python train.py --num_hidden_layers=13 --hidden_size=160 --num_attention_heads=2 --num_key_value_heads=2 --head_dim=64 --intermediate_size=512 --vocab_size=656 --hidden_act="tanh_gelu" --norm="layernorm" --norm_place="pre" --norm_eps=1e-06 --positions="learned" --qk_norm=false --attn_scale=0.125 --bias="all" --tie_word_embeddings=true --parallel_block=true --init="uniform" --init_std_qkv=0.0395 --init_std_o=0.0 --init_std_up=0.0395 --init_std_down=0.0 --optimizer="soap_variant" --learning_rate=0.00547 --beta1=0.95 --beta2=0.95 --weight_decay=0.0 --lr_head=0.0109 --warmup_steps=200 --schedule="wsd" --decay_fraction=0.558 --decay_shape="cos" --final_lr_fraction=0.05 --batch_tokens=32768 --max_seq_len=384 --doc_mask=true --train_tokens=123100000 --max_steps=3757 --dataset="wikipedia_en"
Each number is 128 + 32 x the weight over its row's rms, rounded and kept within 0 to 255. Layers, rows and columns count from 0. Numbers have three digits each. The size before them is the row's rms in percent of the matrix's.

# o: layer 10 attention output (transposed), 128x160, rms 0.215, rows 16-63, columns 0-79
# v: layer 10 attention value, 128x160, rms 0.23, rows 17-63, columns 0-79
# q: layer 10 attention query, 128x160, rms 0.192, rows 64-97, columns 0-79
# k: layer 10 attention key, 128x160, rms 0.199, rows 64-97, columns 0-79
o16 116:124182156135144083149075126104156106118102148192095166081132110146138070116169164151103165105070173136084171141158102154132134088072070150134081117162119075117125130087150158140133105150091098098115185119188167108138208101106116076074143121
v17 107:142129131169091169122067124163104173143120079158087101085107091112159177144156166080078131111097153118140200151132096166149097152125116116142155097120114092118179140050149128096119120181126156128132122104141178107151142063142079063159090176
o17 109:179102154136114181125201163119126116124163085102111124145142118141116107125113150165144099170165184147110110141157149143109129107148144162173126087109123080115110117209120131105082138080048120119145143104111097097058164111145108084107122157
v18 104:126085097128111089144179116136073097152100115111136181092061113153120131133163153174195167110150094111048163105156066156158170097072102110159128157143117166145127129106147182146098080118153176182159153185203137135129134106112107118088174122
o18 104:079119079102188116125145157107183142115106191123082127146169090141113152176147073099131066164118121165141164102159119102099104130116128180115055129094153071141122169124142108098186134132169093113129149097105144113105120075178127151137084115
v19 101:148085056136102141114136129087138103125127100133151158133160164127168147125147127154101055122081137186193115087092122160117164162139178126173115147072177089116103107157141165088178066161109121102134131135099139118113115099146032129129168154
o19 104:094131117156154148189182113167122091105155110116121114085138130097036137163147221121103129089153099105106134125100107164154070095149144128151116129143064157094134154139076141169108126185145136139136145111138164134130193164162175097092117110
v20 102:131142095118156096088113119113155167126131173130147063109107072124137167117120145087086141150189171135091141082168094084124078104117217148107090105091103115149116118167140147136207217126165179105085165137157155107129109093136095110083159181
o20 104:154119159077079125181147061134132138108098098131089138105142176147106123107168084150146120118144132095140140081098149081146098078094063166134100121141178053176206115104101142089074171069112101139112081163153124139107087098145134104143071203
v21 113:086106093181114179132165136168061127150198184146113099169106115125143148151095143119076129221151065153116156138123112146087145149158135114145112075153158099199158119152062068112146125093120111118133168174071122148081142100131185139108154153
o21 115:109132212086065098135097096112178104149067118154099136105156172121119144120116145094211104132140130121205169135113137159135158103128159165089173155124166151076140107097093192157118101161094123162121066119172186138158119089107103152108096121
v22 103:137145162140174093096100132177129089083140139152130106115093105124118122105199122132094042160104117168144133058068096140096132147089090142123124152113094156104090068114082124183079120116109123149140110079127105116126176136159162037187182139
o22 105:133094142145153120150116098131067081114106109109091132110143114140082138158129072126193158082116090096159200167131172136126104189140146077116168137160119062151123086117142110106115102139208132084145131124100161147164102069134069201161157086
v23 104:140090148135192189111084060086096054088146132107128122172129171125139107159160137098158145141133082180109189067096122185098101109125136126170115170199086130133105141156100089181147164119098162106089157068158152119150058152114141153117171102
o23 102:097137129131120094115225133115147149121139107128112128160122158147168111134101115149097149078106082141188143134158126159138175190087195142094128179089078118183114095114133143148143117138106089092179107137144112187093110152210096154145110153
v24 105:183100085137131115058117166084110131122077125144140163167155119142097144182204117130135160136145120163073131109138207077169105126117164131128115131145119137121103058127129146155092161122152148144153093141118153080135141161159121170105135093
o24 103:121168130115129137125115164134127123123152136097118145096049114148121128127120120067188162127147128143108115098116078137155103123081133135145162139094129121148105093100066103069116152110064108117150173134170188134127117092108157185146074118
v25 108:125100065160132168148134129151129133098114112127108110114157144176089151094101179122164153130101146081115145129155092144128133098165169134124195121176170161129165127161178151117105097151060128068100137088117126118107112132089104110108067209
o25 107:164104128119116086144092110125149054094162085083120075118091114145143107096146129103049086133102187142168060084128104138156149123154133099193143158119129092117100153087110076092143164146141156167148162168147165157079207108183199108138123168
v26 108:119088120156117103127049134099115152110154142162129145121084124083122162152212067132140122157177123090094105151079090195124150139129144187085192090126175012142083077125136134111135141158132106063103067131106190157089117170063130166147154098
o26 108:122173113137198120151147146122070085183112127075134082134130128175059079152164148082147106121100119166136082123077139124065121130164122140136139156071120150172125150146151189172133110123053119068119154119157095161145132052133139133117134197
v27 111:126122177153138177150144150052174142148117104099149148140090111094114210125150118099125138177160194106118171098134141180139143122114165174104143104168105184128144089163099114174132089135133133184166061129126108118136127091103152089076093099
o27 112:145106132089101136068139112084135116126139109162140188179114214152132082176108173071124115102104150197150096090117145104101094080082104144096178124158176054130095136203190131130129091113120153120145149096055123158125176172093096123202159104
v28 107:164095063158131140155126110162108096150148127117064141118143125172121171126105112170147122091129105191147165155154075153195176080141149130114109099094122095086117136163159122117146161120127157108173130129163089151088107119182191102106045072
o28 107:082166167133106100136157121165156119183138097172114140103064100186120143083124172151173154165150086171155173113105135126137141117161167081164060122082173115199098139165140099126134085175158121122119117108084142159151142160128131120159103160
v29 107:118095112093111168115109177178168130172162081134085059100073133158108133121183125146101183107088139122131150136134089185106134077113113134124133155122101101145113079094129151125112125116109145110103135076136099112117164108137154181196120099
o29 105:163079134099215116151160138156084109173144152109138111132186111078146175089106190108129100113103107137117158139109199127194151119128148085116097083119107120088121099106122103167186147109048111109129085207131152160116129097134105125116112111
v30 104:105132126178186118129049102124192137131132136101112116108112132097155128134089100149137118126178132101113133129152194196136143100069089129177130145131193135123161107108109105128098108124165141119146199152038099128162133151099104175137109144
o30 109:094111150116078085095134125111094079090129132108165147160090187118123173121131092202108139178125173135116151196112119080111083145140158071177058140136121081131052176096099193148077097126126167123175066084175140106141133161187131159170107165
v31 119:154120061192074115152130192145081174100124092108108183192174169130126117143086102173128143094133111146157082144143142121108165078113129166141123107120139111140141049137087109181159126103092168153076149092098129102187122161116101122144092113
o31 115:129171163090165092058146107121080104062135176144194157121118112162109136070130093139128119153083175071126125074133127138134159163096145190154077172070123085102131111083144101131095107131102138166131135161093127233176146108091120105120173105
v32 106:131134157163151107124118124102173133093130179114178121111142190132136113059113110157134171122164162164120115147152107111066162117099138125148118108164183101081136098097178088160153110099150151164106164114131175182104141176188096188122165136
o32 107:077064177146117098118183108159126146121096177132180140077107125211082118141128165107125145141129117108159089115103095107092111204157119130147125136113116153121120171101090119109123171096100155067086088114123149152078174131103101126111090126
v33 104:207158081147166130142170142105107096099089076125168121099161155153080063129134133108150111123185122115124190102126104100075143137132105084121183111165166158139104132101143105142136150050090155117089113053099167201148158153162167091189082147
o33 103:161044104072105096152114123133157148148171110141108113073157050162166126166117133087121174126077175213163068116102159138179178144114172105142097113166128161099132123071143098117162131154122180115133160117153156117102153154086086122105156150
v34 113:164173130182076102112136080132138143172135128129113120148196090094143112145086117067125155108149190070172148126107075116123118107177087170110135143087073102135109073150072148109119051136144196173165107136133151074127122139172092085113134138
o34 111:155152077145153131128103165085100097129053115169152108135066127114155119098140136154164103147091083136110109117095187080118120115113142140137085123156174144128205107112160060124085100156117068154115132113105121182093172100079139121143164158
v35 102:114143086086127156099073178118143120092151163134098138143166119118143089115059185122098135120094101104130140172121146139183080078117141143092172111106146094196121178133107071184079093137137160109118123141138095082172155142144078134143115124
o35 105:127177112108121161132107085170115172127110144131118112175128130170087204110147136149067120168140113162155115111138127084117145152137123113064115115137068181087109108123042091114141040152119115088073102125081147140121101135103147163129187111
v36 102:142160135156108179125146166141152153104068136123103081114118173210147114136134137141106158094115186200120103098128079141117155129121185112090081092065132110151098165164103128139140126127089114063141167156144146093138193202124154154094129151
o36 099:119188139062137076107120083147117117149132121149099071116161053158117118077082177175124097171129141108134179098112141138115131073136104070149122158118143123164133093137134149164132171138160148120133079130142180170011071126113116130122083097
v37 104:131070163120120088152108089089118176112125143147171175106130136129084103105159160126125142112147143132091168099087088183124156118073093168150112087118147071115098162130165113039144104088122089130138145096113111132200118122158070115077122168
o37 108:151118146150122043151205154142124191165083143152134132131100105098117122135082098198149150093104149116133145155096082092116120154195100140181101116162201108156157132110140111125170134106071105132080101128138124154141176097181114124204137132
v38 104:103177090113165093133176177140069166149146202081100146061141104137156122099098184157131130120111144105102173081133175088170130115162145089075135150087134168147139119132165122134157071147089139137169117149105117109143147164080110153200148099
o38 108:136169115112081172144130148054116122146120161152121119119143075162131066151181110106132104114178197194134134143083198065075104124093138174064160159191069154137147165130070099118047128113105195175100138143122141112125109137124143090124120151
v39 109:090134101134160146070208211170222151142148101123103188165150133153174127082130108154120086104154150117126195111109070141159108143154149166142129111155077179144114094160128107133119127086157152109125179105048134129131103129136142113122121092
o39 104:129202084161106083153104090164121092114182163136138122078137148090125189126171071135130096134107103123104091111179090101093165082147131150112132130057120116086114152177165112171161174151119117156121134097133117146112121178081105160174096158
v40 100:095143115147114169110093138194125179113141137132132130121125108123146118176144123161092140102106066142104100076143128159157066163173120119116060112132142204165130081120203081152152133135111149189164130084177120144092104103118115134092202157
o40 103:134142124211131120162197106120121137124121117121088125158141082112121152101111115129147181132181151125167086142137147114073157074109114135115127123067124057117140123172171222141109146126165087088139104136110128147135178140173157073086108122
v41 106:098116184124140104137112059154225059094162145147130138125122112123055109111129133123130143125098145141213108095141121079153121085073134132114125124164130093133084119152092151108132114112137138066152162074092088110188142104100083152155151106
o41 109:128150140131142154103141084117161126145167128203105098116137146157043108073079130137084140112132134177105194126172140168091132120143087070085174114104117082109131166094125052147152114123110138165150076065176142141122102138162170102145121127
v42 107:164173098124143125113104153118136146128163172116116135099084134145121116165109173171145104148136121162097157139079159115221138153114153147123084105122097140066134131110184110109248116122142151135074133123080130118140128147108149152119133150
o42 105:157143189113071174135142112144150157196122144085114118175194133123071099148134130045113164094117128141148151142139067104132169085152132177119111124041116090146137207119055132113061096110108152140121149146125133148076086160141158100129111148
v43 105:115111102066125143127178096091096060150140129157081156153146100054158124144152083134115089212122188103161160072153108163125126156113152163142125181128156097146130166126166094115098091085069164101168146118114108105159184153130094171200131146
o43 106:148128151176167130133159118183133121098123117095148140104159094169073140173140152158152079141126161164162139116079117122123174107043228137075112091120155157106198104091125091100121132095185117129087117094146116089131132119141121077137147160
v44 110:092093191092124142187128135115158138226108117168108124090125175148106152154199176063137095118099111077117113121066181106089135065102116178167147114109151161095110130137150062132112138126136097089079139124145134127109078138161139181117115144
o44 114:106079089101098128141111151187099133072106155153078112120107081101112098104138131137104165138115114114113111130059115138116098111167126083145150097171161134075138097120082090145201118096084174108125115145162094159137189085137138119144166108
v45 104:099065105150110115192116172162149146119100153104150174075127067175080079107135100130028107164105116148099144121131183103130185113149133095159123080125150127166106134123104130117125155175123168176157157116191147146137158145140166099145122102
o45 104:156115026068133127130155079114157112186124099133104113070117192103107114141115095108076107165098167067144164154173147076065092105139111135113145143057126118117160096118089131123105124124127142148117201138170186174164156111099088077094146158
v46 111:156155115089132115077098154143132119076124198175089142103089148142132139182133077116108128141126154121122152115079120137163159125097188129138120144184086162106170178101116129124096101156141191149100175181189155093164094127103141164091084170
o46 115:104193112135112097162143140062163127144140107066177112188157099118134074173108128096115168106140116106137151163152107096191122118165086119115140122119161128130123062156127165128121198107129150113134088069114139119051119107141166120168113064
v47 107:054139130120146104107110095123089117077118095158150114107118131100116140188120093177108090090137131066123165075128088080178125122159136086145132114117158170233147141119088173126102126107174135175117156117117075144075145104089145107056141150
o47 110:174123115151063163154163131113136101150154105080147147142129051106097130133114131071119126145108086188084109128183121129071122170185132125161098097117096114131139140092146111126100175128103133096131102180111135131107082126131107117149159113
v48 110:089152138117083150203074169070105083168153123118091137096110151130104151106104085110147134124074151139067141141195103086082095106104158078048147114092111145102072108158145127129116164142100137178127125114097132083085125158069102180142162128
o48 107:170154117088187164137112194108166156128107120129112143088109099099108097085152073149073090092174090146147128133109164124170113137180098157087136080099124119143156074080114138128127144131159242057165196123183081175182104175118118124160141122
v49 110:139104164096138241139161100128111101052105115193097151088148125128154113177158079131128112184115131120079108133095121132150127100084122070180125121079116119162104077144165117136145155123166119092132126099133098198163115139135120159126104157
o49 111:165079105111110122095160158125151187187129116100190107163130135082137069076130113120100137143173112136167134115130121128144114075132161142119126068130154161149129180113138182137079146072133202142107074097074121119169177098113117136109181102
v50 104:159087092124159092121144196112109067160150112156069187164085109147174099135182120146125090110124076077140144126107110081106104088134161091095175090130106057141116141096095183152137150165142115136166129161124102127097116147136066153129155152
o50 104:159117099078104108186171140130118112127140198137082170176095077163144102188093138149110175120156086135129132062146136086112138171096141141176110139125064149156081114208138133143137135146127185134154138123125155117151110144094182170125123144
v51 111:144085085136144202128117153083119131122141080080103109137158128158136093105178137150134094085167135166121058118083120104185115141174110169112108101100158122154162100109136145164131129150154150171164121108161120126185098153091133108131113122
o51 111:165076127100126164167082060156120122138071128184145113086119128117138141195089118118102158143117118126147116157111157105099094119129139070103106127068102100112096087133187087137095111162124133140105115137100078135147120137081119195131064178
v52 105:120149132117077149141126135162170064144161091121082100168151107108055184091131240114128164104165130165162113117056132131174185118147088105134100107112111160143095107111107162139097108119154121138081113120106150149070128126106112197104081140
o52 104:148110116159130142143145126205112141132151117132120150112152121127189080124105066103131106139105100167137133093165135088091092117135132133137144141110110103118115117105105169168175172146093047135149130065055070116149133136135100065187176133
v53 102:141130118087148126091160127163117152158118131130182112089139135140095132093172158132132148145097111178097204199108178169124157144111142143108056108118151132113097179149098150115078140110139118037162109119162163168117158193146092099135075171
o53 106:059138141111167179083145121137144153152128092075106140146148166118135147149133193096106123129106107101096082106165128125122093114119118119152152134183160073164152130142087142141136162128086126154057141155139190105181104087151123112137165166
v54 103:158147118132179152147125078118110138175143143102156124122060199102106105155126116121107083191105138105162090176195144106102114091136144138159080051119079124108099139180135128145130081082060143085147138154131164148174153097174154129126141086
o54 113:098182087107129179104094134156163065078131146153112120196094138172173150071085143125133056118134121146182135111085142171115152126103141088162142096220171098120182138076106137140102092117150133165134132088178119139115149116100146106134103144
v55 109:118083095136144139113108125165136123203101093114096211127150104081053132144132103139104094139097160101143135117171131125135173097153095111117118112154154185103110079090166119107186182123132097121140095176149204082149127115115156117116171186
o55 109:062135117127122144140138179138136124120150149192132121188149133071093112130174118099176126161130150103138158105097139150094128110128142074148144191138105121144112124101092116138145143112102101145147177069152110140098181196123127091162072095
v56 110:143122111103154108140095141112121094152136209137183161156111149185168165109141093089195184124150162151119093173131150104156150120104162131130107124068097130175126141119153125175059158114074084146166099159102106136107142085193144117109056133
o56 114:120157169139101140147158095147156129051163155141132084148072133195131122129095138117211109118096132105147117184144176098137097132121141103126123089164121093132171151141110116125205126087132153125152105158146100128127107074114110164186143141
v57 109:179189168092121113101116155139085119130167123063155147129144164103110167084116118111143149106183117075131143147099083111071142146100160047179110109157128083160202111096072122145130149095148113123157148131134085099149111123169172111165123120
o57 112:149099151108189118168095090100122109084128112187134086093111131142116137113138138126085128178077088081206143124092156121124134141104096120075168138096126142160093151113148148071094141173073131122161128142122187093079116117067116116097140129
v58 106:110120107151098132122057113120092180098077154120160162140165134134110119133153125162165099191183145166165125140127088122134111132129089125128116156165160112077144049126131119160094153161115147164126170127142104117166128171170135110157153130
o58 106:144126138121095145181092086077108123109158134086141072183120121156158132125171119146118126072165090152102154080095112198140127214181122131144128120124154134157139176135144165174123135139075127106148091181108115111170175163163014111053115141
v59 108:083129131145156119129088127160156089127127149104165043156142118103184173155169179143189132196122115157114208091153132073143168092178116116177138151106103135060123105048118135071100092133129081107072153154146113127152167153082131111055126077
o59 110:124126161112120157146159158146138110156115093166141224109194159133148114120106124136130109094169143109108118130073082134148120155168126075120142097109142122155135150096120074168146126171183188092158134167130152149078079142143119126173118109
v60 113:135141126100071195114150151136153095102117178162161162111107122086123119134112114131131114128143129082157158149059053089102121115202131180097147135064168114166098157135190138179071138093175086140136146153124145134179166089098150142127149164
o60 115:121163091165209032158159102133128217148193142184168080183156116141110150162108134150100073121154134141132149120090116154107141143076131113127157114117107135126146149107152074112126120116053106155146118108170079118113170057091172134148117124
v61 102:172115118086146100198148099099154125130140097127125157144117169151063095090083090149131088068180074076095141114086081161151131147146154135143061141066118126167168150100164155139155127132089168129094231150119150100134130136158171096125120188
o61 104:154118142139166139161126120155123120167100168115149106140094163128195117183131155143074137148172131119097131103145153081126114142078066165155153134135089113159126160118141115121144177209159166147168104065125168177137120115129054084144138095
v62 098:142184134158111114174160147031126114082159107158162028128087066122136109172156130083116141129132081175133138040107155107117153084151160101084101165104119164113196116154190104094090156113138116186107064170102088124187050109109094155128118082
o62 096:146145047072164148151148096099117140118119101182133154164140174105018095106128060126185100123133055172128155119138140105102141091133103165128148130158145113132111032109155059149147115138150193084144067160142101144111175131144118106073135135
v63 108:148119077135174141144139105075199142132105145135098119068173078100033160129088095152157196135139096152178126108099114084090082140087078162122098127144097092178159116094106130119164171098124097157148173115175125162184095152080106067132125158
o63 109:140121097162157097094150047146197129117133095126128147132130184098136185134092128054034146140151125085117088191110139178133150101108139136219118142133134096161141155115131108111121187076146159180121103135138133111147111214193111109113100134
q64 095:165097141118126106107120105178112126110111123170137111141186210183144106140163168085154151101140108182143137123166105128173162124164122130096199081090146119137129139156125151140166162118154129144241145104100135133086097106121156110102107068
k64 091:109147144142089155119109138176184086121140127077129126164071195078184112159107133091072108111097095154127187102129153156131168089114117140089138208113107171138138145085127124151152114091142139104142146156152149119131128109079115095106141201
q65 108:122133165089118142138157120148167067076149105177138107045191137077081094148138128137134114090117174148109111140163109129116104024157129177131081098130105124156103119137061093084086086188087149108075125167107074089156174147141149165124091118
k65 094:099053194138135138086114147150078110148170148142133105123114125133052122160173095093168175130180183109160078104146130071125195137196114099155110115154107154160164112169161132165164108121105160115122109178119168111154135202140115155112108089
q66 101:187066088098236130133115144122210145119169121127157196079085141197174089135157105128040136134116123126168125172166158125074101138166102096120171165112143161108155166153122154164101101109114168142133082111080127128124148142134139137150076108
k66 095:197081172124120131116151123101162142145091130149088086124125117114147127185118100115086188137112094091115089127077119158136202137187135091132140161084099122109118141107135142121072160099116134158158121094115106127089136138131068164020086078
q67 096:100135144137111099103160074104079125141126105167127128123114130136108126120128115199141133182056124099112097119128137106169183073147049118107097178122124102125085171163158100167139146104105157092123153143103086141137107128144096158170083152
k67 086:143072153166156133121166118131092120142152124158171097135104077086079135171149102181103124127146106159091120112154132098125039139116120124098149138145162147064130099099149172179142145122056098091111129191089142102074165112136083100144098121
q68 096:123140147116123113130144077135159167140137116113117128108090162105069111154112149147122057119161096149115107129134122133145175153123130091141135193122114075219198131119133149132098183109118140170092189117139060158103211190186125157096140157
k68 094:112132059123130092136154122138142178168136092137132160150159093103093150112181134111053171117129144181191124160161109165129143110193101158148146091093092125129151060185098113098116095108170089147156128099089172110169166155161100149171087069
q69 096:106095118073147125113160104119110195124111120077095054137099136102101142079118121149122131144059125115122134113140051201112157157109148153084124138225065136118099123105176140112140118088088130126178132186100138093109116154124140077140124090
k69 093:148141141085121178117164054138137101156112143115141076097102138113107099044142137153142154125119088092131052171104146131140135109130104138112118127121075100127129109176170090142147182116102148122131135171137135143157180118106170069133200077
q70 090:065147151113135156159131133117158112155066147155118098133161167102175134122136112171105180138175095172123120131185164126151100147098196094084138127120122133095147138092060119159132175136118147161100140185069132112138112073142166124183117142
k70 089:098126075143132155141081097143129120149082133230175097167174115116101192149066133164137214113174100131145132079128114129135111109164192075113158115142131116047108082135079137165144078124081137163095088116139140121157160129146152169184196112
q71 089:139091074173146155106168149117103130101140115114092116063169139119095211101124099157118087135111123175143116079109119085175144112138086147140100139130129096117119078104113139156151134147097127150154116157189137142060162179129142204124105104
k71 091:135171156195073200042106119132063118099155168125108181126119133062082174063101129078125148146183077131151113098121114108090124115066131115158150092139073115131165166120146152152157111069100144140142090128110092121120145135132099137087096132
q72 097:171120073108162114119124131111128123126096153122142134134140136131135119159168028123085131108123167157116075135193092083163191100085147125104115137165108113119165088154139134130120158172117034129083103120116111111106143199059061131108123121
k72 094:095101116093110171132120106123149145094115120137098171070166119094110116111119167102145167092138112166116085169188152117149156097116146147124144142139137098144163157144114104141104213199092135167124177128180099080097147111145075110134044117
q73 095:090142142161151106128170120130137103093133079133118130103110123102120170123122189172158094110167115117163160129134124019070173163123158127110128121152114153104196129148156123130104129109102131142110138061168201140110116106127112091129107137
k73 092:119139123106154084112132128143121131129100132138142178122105141137159168119120138104140099113141145146076071145113168126158127105128150190090169122140118103091106054139144110108131090115114065140086133113099112150193164176158173131165116074
q74 093:123198093101058137146121149108116121138104140091136078146121105123112101126095172083087142149132133092134150095049142154135084094105061075112120074154094129158095074078136112132129127123133183094138159138141123106092113144150074159134150101
k74 089:180157123223137129139145129061143135103140124108136126127151090193158120167102075101145153176146148062121159097085122190145110134105066090138200102158156151162133121119166077079176132163092126079134136135177077130106153122107122103119126121
q75 098:148131158117152163152136138078127068157134069124125136129110138124088075096092099102114131122143087140147124154134153160181121075142105099121157111126171161072079109108175138094070085117154129134148146143195135180118108199137156139093070168
k75 092:155126107108051128141113131125076117116139163104137081115141093098166120085163089102142088074175127121170134150103125163169111062189128108120175124137136098165116104122126160093112121119133082185125130144171127184091091129166156125106132093
q76 094:129169070094109104057102146064150110125102121148166106172110102106161141126093166140066084164097099189122109103155132100120144102094168135126118117172173157118118139216109126150160155100190106083147162120113168075115111130157148116065112064
k76 090:111137119167090121131135182161123112090098142104165134083087112178133070108077135134149193159144125057175096158127142202053108155134151168115087097091131142113133156115135152155115159070121090118140165078057152122134120145136131091127121171
q77 100:187155123112148141150117183102121197169130140090112107171103232151139092121142145112160105129172177119133140125125157108130135082110138124147146132135088114188128063168106187170162097105117105121119113132181104144107141129112095160111147127
k77 090:125183152173119141113136154168143138160088124098130100136210130095111134124094170096101113214084142169127161188125081116090131150122113135109201153110108112134125138106123160068165125074199152194103095111138173114112144126106145105104135138
q78 101:098086161078171130097111142122154116084085133097103184107091078115157109134091105150099168141119130136140154147155084127147160139201097138163126071103142155127101077092091133151129144062113180106101119130092060071103166110173149122110131173
k78 095:088121102107155139128125145120183126158168106102114088195085092140148161130130087116124125148080122139081168102168144128139146106191116068180126086158150040171112122141088099116161189060134144135116136168159122066131124101186136111101149120
q79 097:167113110149113113110155129114156159148129149090129135096126083114119191106117143180170158125107154116133115145113111103121112095082148170115108103153158132171116191131098190030148126129108127173110141121093105127107069098093114130106171132
k79 087:113183179150119119106109159123134060175146150132122205111060191180123108169157121162137122063113104131152122145156153090145138128135122103120180099175134171166152078163168149104106085134093168137076194079104104155136115098083125126119131097
q80 099:129102107123154130189119078093070088080127157153109056120117173125094178079119152138079107139173084138173074108166131151111119124110139145172157173164102142119145127041119085127139131102148060180115133131138112152109130102150153124110190134
k80 095:122121108150119159147170174115089151100133141171112139145208108091100155130205153136142128111087167141087105143126124128132117119111113175070145119129138110071114133093133107159148142140106041156123144195142119088201134112105171118106124113
q81 101:111148144130116066174153135126109114097108138096130140151133120125153148134110109101105090128168147172155123159110155172085181136162171151112027110169081152071128110114156102141139095143108099191196139095106102127155139150173162150181115055
k81 097:114104115095099092199114085095093099147088124133146166083153055069180167031156173123132134163143150099119085167133166131105116173147133128135098108142089137120078111076128137083116138164126106121133087111104158101151166134062079145132142173
q82 093:076179082149162115036149141079136173078136156130137180169111129100156096122147177148161219110161136133097180083124168101098150141124140133121119142108175142149144137121073106077110138125106124124079115143138130164132160139117083123178103167
k82 085:104100193133134122158143125137152156084115118165110202113088168150148130112115138131055162101115145149144073076086094153167156106118120132100190129140147085147165184143120100123166114150110172095108147172080143188043114097094160124190063160
q83 090:050132132042200160057172149119171132125110132143065100058138145119108112180134115167097152139110138105128085102153111118112051133105118121096115076144072107125194189096100103103129112106159101165150176126138110181142124185136098078082171135
k83 090:156152080101104173117158191075165093108104074092128092080152127077119158213102110138130142131162160153106091114134127149153156077148090103170077123164132119169100089178111097098164112160124174132123130142158159172142159144149131110087063135
q84 084:097140056115161118134160109143140150154122161120187172127165140130066128126205100131127109075100104135106097108118119128135102137204090128152126160133169095132120166121194178158141110133104152136134156121160115126099158116184143092142113125
k84 082:169141107069126153124158120110159124022194119084076132113165146202143166087091110152152172127148209129123189118067134125149187110120078089132130098099111152106140154154094212148137121102125150122147127149095174143125135147161175142095067126
q85 108:141062033121155121125128149178116178101139034148079116135174141148099117163151091079218110128127141105066127145167156105114126114085218113133106111127103164172105166098099143154170114157145153125123140133143158112196161102095125142155116062
k85 099:133130103117136092135106135213116119141152141150109103148162187136088096111126167169176132150127146137124104066142149132120136129098118053096111175098062138141102170083121156084104118173146105170154163146065127160167089135109063157162118135
q86 091:166088078030137116138098164145145091045095131115163114112113107153139177130097122136129089115153082078080081151105124134061133116133103112120090047114161147179172162105169105116130143143158153120131162126180145166157062185152130096122069160
k86 095:092105179172140170085100136146143127155121193152105093105124100128112130159183132103103156150145112146120072170141156163064102140151129109087084083171092152141168104064093185109153079072138157156123075138086172135134121190113143142122080195
q87 087:117069099136104111068104099199171152164130136167092153153123164140193150155126146151134092148185124094114145135130096122130202115177100110150095208146151166088170117125110068040120148159122117116114105094146084200054132144102144125072116123
k87 083:131128151160106124122124083145148182099121119121135134132041074145137165088145201115103139118177159176190077124165129082094107070125102189041139144139144136126116138135122221135118160144083133182142167074121143091102143094132107140173166125
q88 087:112128073090122147116117076136073108108166103153083088146109122149106100137093136137130123112168101083123141082197107158148124085119122091143205144111161100158166145097121088167225090136158185094120113175216149103105093128150105097139124126
k88 087:150126146053120165164081087143103100142158106121092108177127158147110131137124137098189146154186095123126120080175154152100074072089160148084170107125121130095138079074112166145130116081157116149138133129136101157173168096189086077114099171
q89 097:158113124132095159133082102079120116042126110076089122110134162141090107144147159088131132158102101161140148128114142205141058105180175079172146132122112128095149200047131207132108146129109057151154127200135113130088128091096098093130142158
k89 096:102155139109197170100169131137097105067083183103111136128131092122169122100145073173119102125126144140135133141091128135106089117148122109123186105074121135083147122163141165134196105128129128117090144162177130157145160089120108119126122182
q90 092:144115085115154146141116149157164159127127111100133114140144110122142165082071095080137094102105138138138180147126105089130120115156110202097128099060152127114178205168175118130105149090203169101178108149134116153077114134150134046120163146
k90 094:107150180036165154116079145148133174168142146126084148148092093132109089148097121105128118105120169113145139164098163149124142110128147098132174102091133077085170172132098148155114162092094114123124138105171119109119166118135097105128163123
q91 099:150144118088109144193118116097148106080132196119100137135137146049181089126150122171100130154118070112125197137113086158136138080090100121128136128097151138116135112116125130083101113053119141194124156151119091160156105173160111153133129106
k91 096:157085075089116123155100147106222145063126169116154134181153099117166141091161056116092149069096133166151081068122105116111089084126082126067104084162175072117112122100154084132129126075118130139102096142093162130073183109105106129170096127
q92 101:143132170169105127151153133175149156101062193191118153071086141111131125157139202044164130133165146108158181107135197126102098117095168116194136084113149155180102089116131090168135125121110141087161090146138162124079058142133130190112078130
k92 099:156103143151125113152091137161140163102156116154131064044110113088166096095156166019170103129065088107111124119168131188142152123150097123125116097139060156128193101072170159139161076181095134147132093143153120183159152168136122152100158111
q93 085:151183128146149127127149122147118135142115107067104076149078133169120141131137084161169137097090173164152134063107126125157164176128144138162130131139171107128106176129096102146121134163160110163152104160078116099075142066091154074174188134
k93 086:117132113156131167126208131114155146161087192154150162148100093158084127172111083174186144102121081115124162151100110166122156103080107118164084136136101135087135091129153114133070135124127140126197092235106181162145138111140154122149159131
q94 098:142164074093155088175086154093155128118120165085088050108187075151096074118081142114172100173190132075191140156158087115119104099097107077088097110150176165078135156113122130129150084125152121117112115111138097141103171127193084146128114156
k94 097:126077153181198139223080171119176096135160120163143091122141077092094162149105123127161115119153136118192156191093156162169092098098174113092094080135132136132109151175114154133146156124123146163087124120155081161147138084105164120080151108
q95 106:156105124162107121166097077076083125109130152143090079137125103174157105163154154104166143188091131123117144206083110073110170119151197165074088152120142121137133138072188122111128145102188097170171110093132143107138155188130143172104120177
k95 101:100101149158085133146091154120103186137125097091049145097107114126136189136126106088093098163118133144154138171108120101144089094146127126091053170156097126150089151140063148125133092111120113116147111139143092123165177113114132133165072131
q96 101:076181129208123106053159116102140142110169095157086055111198152120093133101153091123109129079117157132107106127131094107073133164136117119107090121123098126160138092123165126131151128148099163141158143129134144115095128131169103154108109140
k96 094:063165141122129163143165143157149083087144133112151150093112177132107143093139111113153140142184186131104158180100157173108123134085131113140153145117140104188121102117156108143073053087109133160180164089129116079130152164089132146143130094
q97 097:097144123100152101098105175144136110122133121137134206124158203096111081122153176185181142138117113068100140157102168114193101079123106124142137138104142122111137159129147157147112063160134104070159167124158150093113120100098152069101046094
k97 089:188147121083125082167095154171114114108164112154114140124135157185155127168138114140061125210137119141102115111129156104170135077134118171110107132197119148162174124142154197133135093106095112069116156094156104141115117158102152096084101115